Part of a small language model's weights: MLP 256 ReLU, tied embeddings.
Each number is 200 + 30 x the weight over its row's rms, rounded and kept within 0 to 999. Layers, rows and columns count from 0. The size before them is the row's rms in percent of the matrix's.

# down: layer 2 MLP down (transposed), 256x64, rms 0.116, rows 36-88, columns 0-63
# up: layer 2 MLP up, 256x64, rms 0.235, rows 37-88, columns 0-63
down36,083,162,231,215,246,202,211,245,201,177,192,179,259,213,213,232,200,259,275,215,194,192,259,179,180,201,192,180,161,188,217,185,230,158,183,193,189,229,195,220,208,172,158,193,203,137,226,118,214,196,206,169,237,185,218,180,209,210,181,196,186,151,160,224,237
up37,100,154,226,132,118,251,205,189,227,250,212,277,217,198,191,230,180,178,192,173,180,231,196,248,223,207,195,177,248,246,192,194,176,213,158,201,210,220,187,189,195,205,188,146,181,172,202,256,206,206,184,194,195,193,208,209,150,194,191,229,205,172,194,260,206
down37,095,225,192,155,196,273,211,209,202,141,198,224,166,179,197,182,150,212,237,186,244,253,216,147,184,245,166,192,207,266,175,266,171,190,230,192,220,190,178,158,183,201,159,197,163,208,186,217,190,191,129,231,197,197,228,202,198,226,202,228,205,183,212,233,197
up38,097,215,264,218,181,229,182,181,168,215,211,198,232,149,183,206,230,178,154,202,176,216,210,165,235,197,183,177,171,197,195,213,183,188,150,188,208,237,204,137,205,224,164,206,251,151,173,176,156,187,209,224,178,200,199,297,176,200,246,219,208,206,257,174,223
down38,091,173,111,190,228,181,180,210,198,164,216,220,204,176,195,150,170,235,206,167,208,206,180,226,172,208,205,198,221,224,188,168,232,220,254,176,213,225,217,241,203,142,230,194,137,233,246,208,210,205,141,214,218,160,200,185,237,232,210,188,249,162,238,226,170
up39,097,192,235,192,156,241,182,213,245,169,183,175,195,152,188,174,197,163,179,205,197,180,193,222,238,155,196,212,210,214,147,206,191,270,192,121,180,204,143,216,171,206,168,194,203,227,203,207,209,215,209,175,233,182,231,276,201,208,211,203,258,237,257,208,187
down39,089,199,216,225,165,223,232,236,205,219,242,200,220,243,241,176,167,202,206,153,183,171,239,154,233,263,221,179,170,182,213,178,233,170,182,232,249,199,237,163,198,196,178,234,213,219,214,186,188,178,152,206,188,198,165,188,209,173,156,216,189,170,119,184,258
up40,099,191,189,214,205,165,152,218,211,201,149,153,179,180,213,199,220,157,208,216,266,193,177,191,180,161,221,206,261,156,231,219,225,253,151,207,231,197,196,217,215,223,188,245,199,195,210,142,227,254,188,177,192,226,220,214,149,188,201,190,164,195,272,154,192
down40,105,166,203,213,224,203,255,193,184,240,237,210,227,206,162,158,222,200,200,190,164,249,210,202,139,189,122,221,162,239,174,187,187,208,180,205,146,171,223,192,167,186,210,211,233,151,248,213,212,151,216,167,196,188,187,227,239,197,214,198,215,188,167,256,254
up41,102,216,211,198,194,188,191,151,228,223,230,192,216,201,194,120,211,243,212,140,218,191,212,236,211,200,189,191,190,215,229,230,209,272,168,251,205,177,247,214,176,231,227,249,179,210,225,230,154,158,186,238,183,176,177,204,211,131,192,185,235,159,158,211,186
down41,093,226,189,174,190,186,211,229,165,224,204,227,172,250,197,197,195,161,172,187,152,223,147,205,170,213,213,258,200,279,210,203,195,234,251,220,155,189,192,168,225,203,216,208,158,241,180,216,203,189,220,217,201,265,165,214,187,193,178,198,251,135,149,177,218
up42,098,265,193,215,186,226,165,203,176,217,196,206,249,233,212,200,229,135,150,219,175,231,202,202,191,232,230,169,271,175,204,201,190,196,148,189,159,237,156,214,199,238,224,218,173,235,221,225,174,203,213,208,201,211,165,159,235,136,196,221,164,179,176,155,228
down42,094,206,204,147,216,212,271,229,182,224,215,196,190,191,186,197,229,254,168,201,199,174,244,157,193,179,223,247,270,217,135,228,187,211,222,202,180,167,189,182,191,170,255,184,129,200,188,229,175,185,192,174,189,239,253,187,236,178,185,205,203,211,150,184,194
up43,088,218,244,177,219,193,226,231,183,169,205,235,228,160,230,179,148,191,175,165,210,176,221,186,219,127,233,201,236,227,195,197,183,195,179,198,254,216,193,202,160,211,194,132,240,175,187,219,222,142,150,201,160,244,234,231,168,186,233,253,223,207,182,222,210
down43,080,220,218,212,143,273,205,207,211,121,203,206,172,203,183,237,130,190,218,157,214,244,219,196,247,180,174,209,220,170,185,213,215,213,197,208,238,207,195,176,169,170,192,219,184,196,208,227,193,180,194,117,265,243,203,194,186,197,219,211,221,216,165,179,246
up44,092,213,145,198,160,218,182,215,175,190,159,201,210,208,216,209,207,230,165,156,199,236,150,243,182,220,223,150,291,190,228,228,157,149,203,142,226,185,217,214,189,209,206,168,208,213,223,236,208,206,205,197,189,190,191,227,235,174,251,153,183,205,148,244,200
down44,105,233,179,151,198,172,130,213,178,192,179,262,189,208,219,147,180,172,205,173,195,151,224,246,211,175,171,235,225,164,188,239,129,246,214,233,224,172,268,186,208,177,173,205,226,237,191,208,214,185,205,200,217,208,242,195,177,187,256,199,226,179,212,215,183
up45,093,218,185,198,211,143,210,229,229,219,239,174,204,214,227,162,172,204,213,214,228,277,159,222,196,172,176,186,166,194,158,197,243,167,153,223,251,219,192,220,242,199,214,190,244,226,170,211,156,178,139,227,200,171,178,150,201,220,199,275,177,189,200,209,214
down45,094,216,212,229,222,176,224,174,189,177,176,160,257,221,197,143,215,231,205,172,186,217,235,185,157,180,188,207,228,198,238,248,204,197,199,169,201,205,260,163,144,243,255,161,177,202,236,156,167,160,190,205,256,231,239,190,204,188,167,146,223,220,183,216,196
up46,093,197,159,213,179,181,188,217,199,210,177,242,152,132,196,236,199,157,195,231,197,212,199,180,212,184,160,260,235,214,225,191,211,147,254,156,205,222,110,221,197,246,223,201,185,208,167,192,257,179,194,178,186,201,241,189,201,199,256,206,171,204,225,213,227
down46,093,198,218,261,194,176,222,203,181,148,176,190,236,230,201,166,214,176,223,164,219,178,207,137,178,166,220,216,174,214,185,195,212,215,167,251,201,205,220,170,193,166,191,191,235,193,230,229,170,112,243,174,243,244,138,250,203,188,201,215,231,205,184,205,243
up47,117,202,219,182,142,236,222,233,214,154,215,159,223,174,186,216,233,227,198,159,207,175,159,257,189,218,188,244,189,224,234,221,224,190,214,218,191,204,158,239,208,221,163,172,214,171,155,160,132,190,215,185,174,208,217,217,269,209,214,212,148,190,250,153,201
down47,132,210,178,198,241,176,184,197,148,225,174,211,222,221,203,144,222,203,163,201,239,187,123,218,185,256,272,201,192,237,179,211,214,193,206,268,222,231,201,186,194,215,228,189,156,202,186,166,204,167,149,222,183,221,200,196,234,138,239,166,193,223,225,186,170
up48,105,180,222,196,221,245,186,155,221,253,219,208,195,215,182,148,227,180,190,201,202,181,218,213,204,228,232,160,183,128,236,217,199,165,190,195,197,183,167,197,180,237,215,194,231,130,178,241,187,156,177,259,176,167,180,228,207,154,222,185,184,245,258,236,173
down48,129,203,196,208,175,186,204,235,177,237,227,141,181,193,173,132,222,115,229,209,226,167,169,210,179,165,226,196,212,220,191,202,198,263,197,206,151,202,245,254,243,237,213,152,240,210,186,194,186,201,224,188,171,197,206,277,201,185,202,162,191,196,208,211,181
up49,088,277,259,197,175,182,191,209,194,221,202,230,155,127,179,205,190,180,203,233,171,233,148,249,164,209,209,168,251,166,235,196,169,243,214,159,190,208,201,233,174,216,213,198,206,213,207,149,217,230,217,188,185,201,137,224,204,182,202,151,238,199,235,192,197
down49,087,215,253,237,248,187,209,168,185,154,177,145,233,222,201,225,162,153,208,236,188,144,258,194,209,201,190,205,218,232,180,176,172,148,207,218,208,243,194,155,206,213,238,220,191,206,155,192,194,181,185,207,264,185,214,250,199,200,208,214,175,173,134,239,193
up50,096,165,174,193,221,230,148,201,258,209,219,194,224,207,222,179,213,168,213,161,200,184,211,217,188,248,201,258,200,180,207,257,202,159,233,211,186,245,132,246,223,210,189,175,161,216,158,173,191,220,148,204,167,232,240,245,228,201,185,140,199,200,205,176,164
down50,100,220,188,197,234,243,203,180,219,201,173,192,192,225,208,264,182,236,228,263,133,210,214,175,242,167,178,212,181,190,184,163,211,202,170,246,169,184,207,171,150,132,150,186,205,216,206,187,216,182,237,170,196,244,154,203,211,219,181,276,184,191,194,219,218
up51,103,203,161,223,210,268,199,178,213,173,150,161,225,162,144,215,176,212,179,214,164,198,208,226,172,242,202,240,206,202,232,194,197,135,193,230,245,210,142,242,182,252,225,202,166,206,185,207,207,195,221,189,214,172,179,188,180,189,179,186,208,295,172,216,218
down51,093,215,200,230,246,208,200,198,236,212,161,123,200,185,206,190,219,245,208,221,129,186,145,223,204,176,166,195,184,259,204,191,213,170,187,190,169,237,174,225,253,210,170,183,188,174,176,193,154,193,237,238,233,227,175,226,232,189,218,277,210,216,198,165,210
up52,098,174,215,237,208,239,204,218,200,176,225,219,148,175,176,213,232,195,183,194,152,178,207,271,273,159,148,241,170,247,219,195,204,204,215,183,179,194,240,233,203,242,191,190,208,258,226,171,198,219,177,175,217,211,169,187,178,177,196,236,209,160,241,156,154
down52,111,166,199,188,208,166,202,207,175,252,192,180,161,209,170,208,241,190,131,202,171,180,196,226,253,114,199,182,235,194,182,184,211,229,175,178,207,170,254,264,214,225,204,230,264,250,194,206,169,210,221,179,204,205,248,199,185,221,158,195,213,160,206,225,202
up53,112,217,189,186,140,194,190,184,177,241,232,203,195,152,125,172,289,205,215,221,222,237,157,232,197,202,196,166,194,220,182,213,185,191,197,253,201,213,153,219,214,220,136,248,220,235,221,143,203,234,178,165,203,190,186,206,191,196,197,194,211,254,200,178,221
down53,119,202,222,223,202,204,217,192,179,182,235,232,192,328,184,218,196,195,223,185,247,209,174,186,182,180,211,195,175,179,182,176,222,175,166,204,221,205,144,168,167,204,177,193,160,204,201,201,216,285,187,186,216,199,261,193,201,155,172,215,185,196,173,190,254
up54,126,227,239,198,159,237,211,199,221,179,273,220,251,183,203,177,185,251,190,174,234,175,184,271,221,197,157,196,176,202,189,219,175,230,218,153,194,199,195,204,211,224,175,180,223,193,161,171,174,192,179,175,181,175,197,208,286,219,246,193,144,164,192,160,180
down54,153,219,236,183,248,190,158,224,152,177,206,185,195,219,231,212,211,178,196,247,286,223,217,198,206,174,146,195,160,237,197,204,199,162,240,262,178,255,189,180,208,233,207,182,176,151,211,166,165,176,218,199,189,153,225,164,203,205,183,145,205,233,227,200,181
up55,110,197,176,201,143,181,213,182,256,169,166,206,233,178,196,189,169,228,215,181,141,203,240,191,210,199,191,155,172,221,192,195,213,234,187,193,220,187,144,162,214,252,264,225,152,259,200,217,145,239,211,222,202,184,206,197,235,185,221,183,224,273,180,217,181
down55,108,204,228,185,213,171,170,204,207,212,200,217,175,230,218,138,183,214,199,232,300,206,212,179,170,186,236,189,210,240,190,187,197,207,277,190,196,229,201,180,187,205,180,187,215,149,213,231,223,127,229,185,180,211,160,209,207,251,168,177,211,132,175,167,207
up56,114,141,210,211,158,264,150,257,193,173,206,193,242,210,189,165,196,188,197,249,131,177,221,190,227,192,268,155,204,211,196,199,215,181,259,162,203,200,179,216,186,223,161,235,209,232,212,177,168,206,234,193,200,198,187,212,167,246,231,187,223,146,211,185,187
down56,109,236,215,208,190,241,145,171,191,196,211,139,221,217,140,200,214,195,231,237,217,186,160,217,193,241,191,188,205,211,188,178,227,199,218,171,200,167,167,181,167,188,206,283,204,277,226,229,184,201,186,168,220,235,220,197,170,257,227,183,196,184,156,157,158
up57,103,192,176,177,205,248,194,234,203,185,222,181,209,182,206,211,180,172,186,135,243,203,173,231,146,212,226,184,231,205,198,159,209,232,217,205,158,217,168,209,265,227,174,131,196,204,202,214,182,209,178,207,257,254,167,218,176,129,170,211,240,183,251,204,177
down57,088,188,221,145,141,172,184,192,182,226,167,196,205,152,203,157,219,218,179,205,180,188,222,228,207,242,250,149,121,182,198,270,183,162,206,185,244,175,234,200,212,248,246,197,195,219,191,220,245,225,229,205,164,189,166,165,226,218,193,180,225,228,184,216,203
up58,100,190,223,222,222,159,209,207,256,201,210,244,141,173,159,149,249,224,162,184,158,208,237,160,207,192,230,225,201,190,221,169,257,227,205,227,196,148,188,227,156,226,221,201,218,207,214,231,187,155,137,203,174,226,211,216,188,191,177,227,171,200,234,259,185
down58,087,227,206,157,195,209,204,189,193,197,206,159,182,249,220,201,175,241,202,247,215,204,222,133,178,220,262,159,158,187,253,196,176,229,210,176,235,241,135,187,174,169,237,276,197,215,170,196,149,203,158,203,226,175,238,192,174,182,224,222,212,197,193,193,196
up59,096,150,188,217,217,165,172,185,173,176,239,204,199,185,212,198,216,212,196,199,197,191,171,191,188,202,190,167,189,154,196,166,172,194,165,248,178,243,209,272,205,271,203,212,196,231,224,225,166,158,272,178,230,172,175,243,215,212,185,204,255,163,234,244,149
down59,092,158,223,248,140,249,201,231,191,150,243,191,154,236,202,246,172,179,205,193,175,188,109,207,225,169,198,216,196,186,189,211,177,171,250,199,169,168,199,233,265,231,228,242,214,230,185,215,189,200,209,181,190,183,195,245,190,221,193,225,185,153,196,199,181
up60,112,208,198,250,163,245,176,228,145,188,235,208,178,171,170,216,177,173,184,239,260,163,202,187,152,140,224,208,208,249,172,239,244,188,199,151,269,175,172,233,175,222,221,196,197,241,215,194,234,156,216,200,206,206,212,229,197,214,193,193,180,152,198,168,219
down60,129,208,205,218,191,222,162,201,195,173,150,193,190,194,223,191,143,158,168,217,274,170,243,193,195,189,168,282,177,220,181,231,184,193,214,206,198,209,206,145,215,177,196,219,169,256,244,190,264,142,188,189,261,207,210,187,184,199,194,193,214,204,225,170,241
up61,107,222,220,209,174,193,180,234,151,213,206,249,208,171,200,160,251,249,171,274,250,137,198,204,168,174,154,229,170,268,195,168,175,192,189,168,172,199,207,213,175,201,164,228,200,216,225,171,201,174,197,201,222,169,247,222,199,203,241,231,189,218,223,182,157
down61,091,233,186,242,196,208,226,147,147,131,209,226,216,224,203,228,209,211,226,150,173,179,205,210,196,194,229,179,244,186,188,204,230,181,198,212,177,226,222,201,230,222,146,166,185,201,222,142,187,239,166,187,163,249,104,180,220,217,221,198,201,196,228,242,196
up62,095,199,226,252,200,215,199,149,207,214,189,181,220,216,170,182,256,180,193,188,185,197,263,136,181,181,198,181,226,221,87,248,170,236,161,179,187,230,244,235,220,185,199,179,209,170,163,225,181,158,190,240,183,226,215,227,188,200,210,220,213,192,193,187,221
down62,118,217,230,231,218,181,200,161,136,217,214,243,194,148,244,177,244,153,174,173,146,186,228,179,204,186,154,261,198,216,179,207,194,203,223,184,194,227,180,215,237,169,201,217,170,173,240,173,182,164,224,208,210,206,153,228,198,211,223,212,254,170,255,172,249
up63,106,184,171,167,181,232,194,163,240,210,239,225,211,203,190,231,216,185,226,185,217,206,164,204,223,258,173,217,192,245,159,142,249,148,243,225,190,149,195,229,211,208,175,195,162,219,227,225,168,214,164,197,219,162,199,183,200,189,202,225,189,157,296,197,171
down63,107,181,180,209,235,172,202,219,191,250,179,180,235,226,209,227,215,157,203,213,170,232,225,139,216,163,184,207,219,150,188,128,178,231,153,174,186,170,185,200,221,161,153,246,239,209,195,223,231,244,250,204,210,170,259,187,207,199,174,181,175,253,183,202,222
up64,098,225,217,221,202,202,266,245,208,141,220,196,210,180,280,159,195,211,126,253,177,197,227,238,226,207,187,191,217,162,212,216,183,194,177,156,199,187,211,193,132,204,236,189,222,230,171,213,216,171,209,179,233,181,198,177,173,182,137,211,213,221,213,183,162
down64,100,187,233,189,226,206,161,228,206,170,219,220,218,180,228,199,212,185,241,187,224,198,231,218,180,170,176,217,139,209,226,208,227,201,196,205,197,153,208,182,230,104,214,155,210,210,251,151,184,166,211,195,234,137,216,226,240,227,141,184,231,175,173,220,247
up65,100,203,215,230,188,209,235,209,194,213,207,172,163,183,186,265,143,197,183,226,157,211,196,255,166,212,246,186,231,197,196,231,177,222,179,183,177,255,146,202,193,224,213,182,283,234,212,180,231,213,192,157,186,170,202,160,189,168,231,212,160,141,230,168,214
down65,109,208,188,182,174,188,229,191,171,264,198,164,234,233,242,235,196,222,194,169,219,211,263,203,238,165,199,166,214,232,164,225,176,208,196,164,182,221,188,202,198,204,221,162,257,194,152,265,210,212,169,251,165,151,169,201,160,193,195,173,177,256,164,183,182
up66,105,180,177,196,199,192,171,176,159,197,203,179,218,213,227,211,156,203,170,224,158,187,182,204,145,232,219,184,212,172,248,209,176,232,235,172,209,268,209,239,209,219,186,222,193,214,124,139,204,238,211,160,164,186,209,229,281,220,221,214,196,209,247,165,179
down66,118,186,232,178,164,192,189,181,173,202,246,227,206,212,202,272,174,144,203,189,165,204,250,177,225,248,205,219,206,195,202,168,225,184,228,267,202,221,164,213,214,179,209,251,251,185,172,137,152,208,183,184,136,186,217,178,241,217,168,164,203,233,198,185,203
up67,096,241,211,247,233,209,174,194,218,156,197,191,209,209,158,219,159,232,173,191,174,206,217,170,161,236,204,203,233,154,191,209,223,242,201,174,233,172,224,184,200,202,257,222,222,148,202,229,235,173,185,247,207,171,152,231,168,188,250,157,202,211,228,144,139
down67,098,215,187,197,195,179,174,207,241,172,220,227,212,206,229,260,199,190,241,140,212,188,217,213,164,223,222,221,195,192,132,207,206,233,206,222,163,186,230,185,230,148,241,198,144,182,195,189,242,196,167,149,186,188,132,160,167,238,212,235,230,176,248,220,230
up68,100,191,198,268,146,233,210,245,209,251,198,172,225,219,244,147,203,223,209,197,222,200,136,199,177,217,201,174,220,233,167,223,212,206,172,197,218,204,176,178,238,182,213,199,215,225,216,241,215,198,174,150,212,211,165,193,146,178,178,162,107,177,227,222,201
down68,088,232,228,190,228,167,224,178,179,226,167,184,239,172,216,184,267,188,181,209,191,167,165,132,224,176,264,197,202,208,202,233,173,222,213,164,215,227,210,230,168,222,184,172,219,157,247,191,241,206,207,129,195,160,153,191,237,191,180,232,240,205,192,245,200
up69,112,203,249,196,151,188,188,186,269,166,206,154,226,163,159,214,232,224,151,200,152,197,233,245,172,193,260,189,208,182,213,197,207,189,190,223,206,189,181,246,196,205,257,150,208,160,193,252,173,153,192,172,195,239,228,192,194,174,243,231,172,178,212,221,222
down69,102,194,136,213,190,219,225,237,271,200,162,175,153,226,227,245,219,178,185,213,168,215,169,201,230,253,254,193,198,142,246,156,162,171,171,198,221,176,223,239,145,207,215,165,217,275,190,195,200,191,208,205,188,190,203,187,165,168,220,218,200,188,199,211,199
up70,103,162,164,172,178,152,240,224,179,225,176,168,217,245,205,183,156,210,211,205,204,188,214,193,140,203,214,182,275,203,146,211,191,197,177,213,229,228,181,251,183,181,214,242,135,177,193,210,217,219,230,229,168,169,198,237,192,235,175,181,209,183,242,268,176
down70,092,192,203,204,188,211,238,146,165,207,152,208,156,227,206,220,182,155,271,162,197,146,235,202,217,237,220,193,198,205,224,242,256,170,211,231,204,245,131,217,229,211,174,227,149,162,206,227,213,184,197,190,176,161,219,195,198,236,152,195,187,241,198,176,212
up71,093,236,236,255,130,121,269,198,200,209,168,189,142,233,232,231,186,236,219,195,196,236,184,211,202,172,215,226,218,167,182,197,156,178,189,202,258,194,188,190,217,207,190,213,210,222,196,235,204,191,200,253,166,202,197,177,177,179,172,217,204,225,136,163,193
down71,096,210,228,171,202,179,211,219,227,194,208,153,249,244,251,222,179,161,191,248,169,186,205,203,190,176,250,191,173,245,203,207,125,220,198,180,207,192,178,230,168,224,207,180,221,150,146,156,215,190,205,152,248,231,183,198,205,211,216,198,182,234,207,241,127
up72,102,229,178,261,249,184,248,130,181,250,204,253,218,183,212,183,178,217,198,227,235,238,205,179,195,186,183,200,203,156,176,185,189,228,203,172,216,264,201,206,170,214,172,195,250,195,227,165,173,181,156,223,115,192,171,224,157,176,196,203,208,220,195,202,180
down72,098,170,234,236,198,229,158,228,172,197,148,167,135,238,171,197,233,191,198,196,163,201,167,193,226,220,185,207,227,202,257,203,175,151,223,214,173,223,190,245,210,168,171,192,178,213,134,208,201,224,190,191,259,191,180,240,250,230,200,250,193,173,197,173,254
up73,082,193,167,213,174,221,211,179,205,223,211,220,215,181,142,205,152,132,171,251,148,205,215,249,193,220,169,196,228,212,212,202,225,178,200,208,182,216,244,242,241,202,185,190,233,164,242,212,165,185,222,181,206,188,260,217,146,178,217,160,235,256,209,218,145
down73,073,195,185,170,221,196,208,188,207,201,163,171,146,232,198,203,187,226,236,203,266,212,167,215,182,167,141,213,161,213,172,237,177,176,204,148,192,198,189,250,221,243,168,244,182,196,195,195,228,190,183,247,203,180,241,183,219,220,226,168,249,263,185,144,149
up74,099,224,169,215,234,181,230,207,218,195,211,189,145,202,184,210,252,178,179,155,240,256,189,211,199,191,211,201,214,217,144,227,186,170,241,188,192,243,192,168,166,220,195,231,183,158,198,232,220,156,150,226,174,291,221,170,158,180,186,210,233,226,176,202,155
down74,091,201,247,222,195,213,171,168,163,156,179,204,161,182,229,178,150,179,208,192,187,192,189,193,219,191,186,206,192,170,281,178,199,235,167,212,188,189,222,234,228,155,165,186,283,235,237,203,176,195,192,199,222,164,227,206,205,226,260,246,145,150,215,206,217
up75,092,193,228,230,199,203,225,212,201,204,153,194,206,180,199,181,136,263,225,190,204,194,195,174,209,168,196,230,173,241,196,166,189,212,212,188,227,226,180,216,179,136,176,226,232,241,174,218,235,252,142,195,170,195,253,128,272,191,236,177,213,182,171,206,208
down75,078,217,146,182,194,207,160,210,251,213,200,187,205,208,164,248,205,185,211,160,222,221,217,174,173,187,217,191,229,189,231,184,206,205,173,190,143,240,233,206,181,223,188,176,253,183,197,281,164,233,169,160,237,201,274,211,212,238,162,161,171,176,154,188,208
up76,100,171,248,218,177,190,189,238,167,195,198,159,214,206,212,149,195,245,164,211,161,194,207,221,178,182,240,169,176,199,208,215,203,186,200,173,228,210,159,242,168,200,124,221,230,163,241,249,203,271,245,155,209,172,221,171,258,198,203,237,234,193,201,204,180
down76,114,242,190,164,155,219,158,217,179,218,173,202,210,211,187,184,200,211,182,241,234,225,252,140,169,199,166,184,175,228,186,243,234,211,196,211,210,241,176,196,195,177,200,197,213,177,196,257,170,179,231,266,187,234,178,166,188,204,223,273,146,189,137,197,227
up77,107,152,182,248,165,211,215,200,193,185,210,229,141,233,180,195,201,182,166,177,169,167,140,225,216,126,194,180,221,226,225,193,148,210,227,192,186,197,203,199,249,231,158,201,217,209,206,228,202,252,186,190,248,257,237,235,237,178,236,156,203,234,184,171,209
down77,096,213,192,188,150,184,247,201,188,241,213,186,204,212,201,142,183,163,207,217,202,245,269,197,234,189,228,191,204,234,189,189,189,206,192,167,172,224,213,181,229,241,177,171,206,147,208,154,227,176,169,269,187,197,136,206,232,159,177,203,261,160,233,191,232
up78,095,217,193,192,201,212,189,137,189,199,187,182,187,202,211,197,183,158,194,162,184,255,144,205,182,172,187,177,232,196,269,217,175,177,214,238,198,264,231,225,183,196,184,164,210,191,165,182,232,245,249,182,164,230,190,252,175,166,248,174,236,198,255,235,169
down78,097,240,186,185,182,248,216,247,260,169,202,194,179,249,215,230,202,214,226,184,158,197,243,188,182,219,181,227,221,151,207,237,173,252,208,217,192,201,206,162,163,203,273,180,210,175,119,158,175,229,165,186,190,215,147,183,197,228,198,195,200,176,221,189,163
up79,093,188,193,232,109,183,216,225,188,201,225,192,178,222,176,220,194,105,187,208,259,178,185,188,184,145,216,254,204,247,186,202,193,200,173,205,263,204,199,248,218,213,196,189,191,200,193,185,240,173,227,195,216,206,192,178,193,206,259,140,172,201,234,202,181
down79,097,206,209,136,203,172,205,180,206,200,129,183,227,214,229,199,200,190,195,149,219,205,249,148,222,183,185,222,169,240,217,208,199,196,202,222,237,241,281,226,188,153,192,220,172,256,232,194,235,141,200,203,192,140,192,177,196,224,164,211,235,172,214,193,228
up80,108,186,153,205,227,163,182,197,198,201,182,209,236,151,210,217,176,206,216,170,174,258,200,219,193,229,236,187,196,249,157,161,221,171,154,296,227,215,180,226,212,214,243,155,233,219,157,232,160,183,170,224,206,193,243,216,196,223,141,205,203,207,169,182,188
down80,099,238,214,241,233,172,239,176,153,245,168,184,226,206,243,186,220,237,233,211,191,219,228,172,202,196,168,173,225,212,232,188,134,152,192,194,190,192,204,146,199,205,152,203,158,202,247,179,218,187,181,188,177,185,177,241,211,247,161,186,216,208,154,181,276
up81,087,217,247,271,196,210,170,201,233,209,196,133,209,228,254,241,254,171,247,210,212,153,191,171,187,206,192,159,220,210,218,191,188,232,192,186,144,208,153,211,203,184,220,195,215,159,197,218,143,239,154,238,181,208,212,178,176,155,223,191,174,178,177,221,235
down81,082,236,173,140,184,208,246,251,186,222,94,184,181,222,204,181,188,174,212,189,204,220,224,204,203,183,274,231,183,192,212,219,139,194,192,192,235,219,249,218,223,208,212,141,165,180,200,197,227,160,242,216,188,217,184,211,187,252,196,163,189,186,203,177,197
up82,105,223,225,137,225,196,189,257,240,234,249,193,233,191,184,185,164,218,185,233,217,198,168,215,173,194,186,181,220,168,201,255,188,208,153,143,223,170,204,240,169,302,167,195,216,216,192,207,183,165,188,155,218,211,198,200,204,140,222,212,217,194,185,189,217
down82,110,180,160,174,221,209,245,230,187,202,231,219,241,233,228,183,213,221,203,189,186,262,230,208,142,182,218,187,224,178,228,204,184,162,140,284,186,201,193,142,193,163,255,187,189,189,188,209,128,199,227,187,167,176,201,190,201,243,206,245,177,212,199,218,176
up83,092,187,192,225,133,231,199,212,193,195,195,247,205,212,175,296,197,189,189,219,222,225,206,168,232,223,161,221,240,239,121,209,227,234,161,169,192,239,193,176,167,218,211,178,189,179,191,200,226,151,186,235,194,223,152,155,175,189,198,189,216,190,182,233,243
down83,084,217,194,172,289,207,208,133,175,227,206,141,239,197,241,211,215,213,222,199,157,192,209,207,146,180,216,203,203,202,202,200,162,239,228,183,240,224,198,201,224,172,213,150,249,198,194,188,184,178,186,174,190,201,215,276,176,133,224,240,202,175,221,175,197
up84,107,225,244,213,167,229,272,192,179,204,171,176,264,211,186,221,256,180,188,232,215,202,211,198,224,171,176,192,234,192,203,194,214,195,187,168,203,190,180,239,153,177,228,187,159,197,196,225,234,166,160,251,252,176,150,188,204,230,150,233,207,206,189,132,162
down84,117,184,210,149,214,243,242,150,159,219,174,199,214,176,190,170,191,222,173,162,228,238,276,228,202,161,213,184,213,201,203,241,228,162,235,175,156,197,215,191,243,170,238,213,160,244,183,160,199,154,154,209,242,190,165,189,220,226,242,218,215,215,185,203,168
up85,087,214,182,234,205,196,235,172,185,190,228,156,216,224,186,222,172,227,265,177,195,177,173,206,162,205,213,155,133,170,235,216,176,183,260,172,216,213,210,251,210,182,135,162,198,213,228,134,196,264,170,181,227,183,186,176,219,242,213,192,223,234,217,216,197
down85,084,194,192,231,185,212,170,264,234,207,169,227,180,230,180,211,186,212,189,213,224,200,198,218,212,203,146,237,215,209,171,197,206,175,194,199,201,215,206,151,162,181,253,243,141,195,176,278,172,173,160,212,218,229,265,193,160,185,182,258,191,177,182,188,135
up86,100,195,183,204,223,182,186,190,141,166,202,196,189,224,280,270,217,252,201,188,225,204,206,182,200,202,196,196,200,256,240,174,131,226,152,181,179,235,218,215,177,224,208,172,219,247,156,176,253,201,155,215,192,207,184,142,195,197,248,212,172,178,191,204,192
down86,096,221,208,144,212,203,195,213,192,217,145,191,155,190,198,193,181,171,210,162,229,202,205,219,170,179,252,256,244,179,157,239,193,227,277,160,165,227,173,213,224,188,192,237,231,230,180,214,177,175,183,239,216,214,150,251,164,190,196,231,143,191,199,194,234
up87,088,197,179,204,218,212,141,190,157,234,201,200,230,192,240,186,229,202,184,187,184,165,131,240,175,234,239,185,254,185,208,187,169,232,198,233,212,226,216,177,198,254,123,218,163,269,194,198,210,170,216,234,205,160,232,162,188,216,226,175,212,152,198,224,190
down87,090,195,181,267,178,157,228,211,164,201,161,222,228,172,174,205,227,154,169,207,241,174,230,156,146,187,212,202,182,192,214,209,213,206,232,210,243,206,201,194,205,165,221,163,152,160,253,215,212,192,157,221,178,200,202,194,204,173,191,280,242,171,202,204,268
up88,090,170,171,217,203,215,149,153,207,245,216,280,253,236,190,224,200,258,242,171,233,157,188,207,205,220,198,180,200,198,233,201,246,172,254,203,208,195,204,227,184,200,199,226,166,226,214,193,164,214,164,217,203,159,235,199,213,170,151,158,159,154,234,190,184
down88,098,171,228,219,206,166,184,224,214,231,196,177,206,266,170,266,182,201,198,136,174,213,196,170,243,204,183,241,199,171,200,178,163,243,172,189,190,183,236,245,204,153,239,179,221,251,185,184,188,254,223,194,222,200,184,251,160,157,200,174,167,177,172,241,188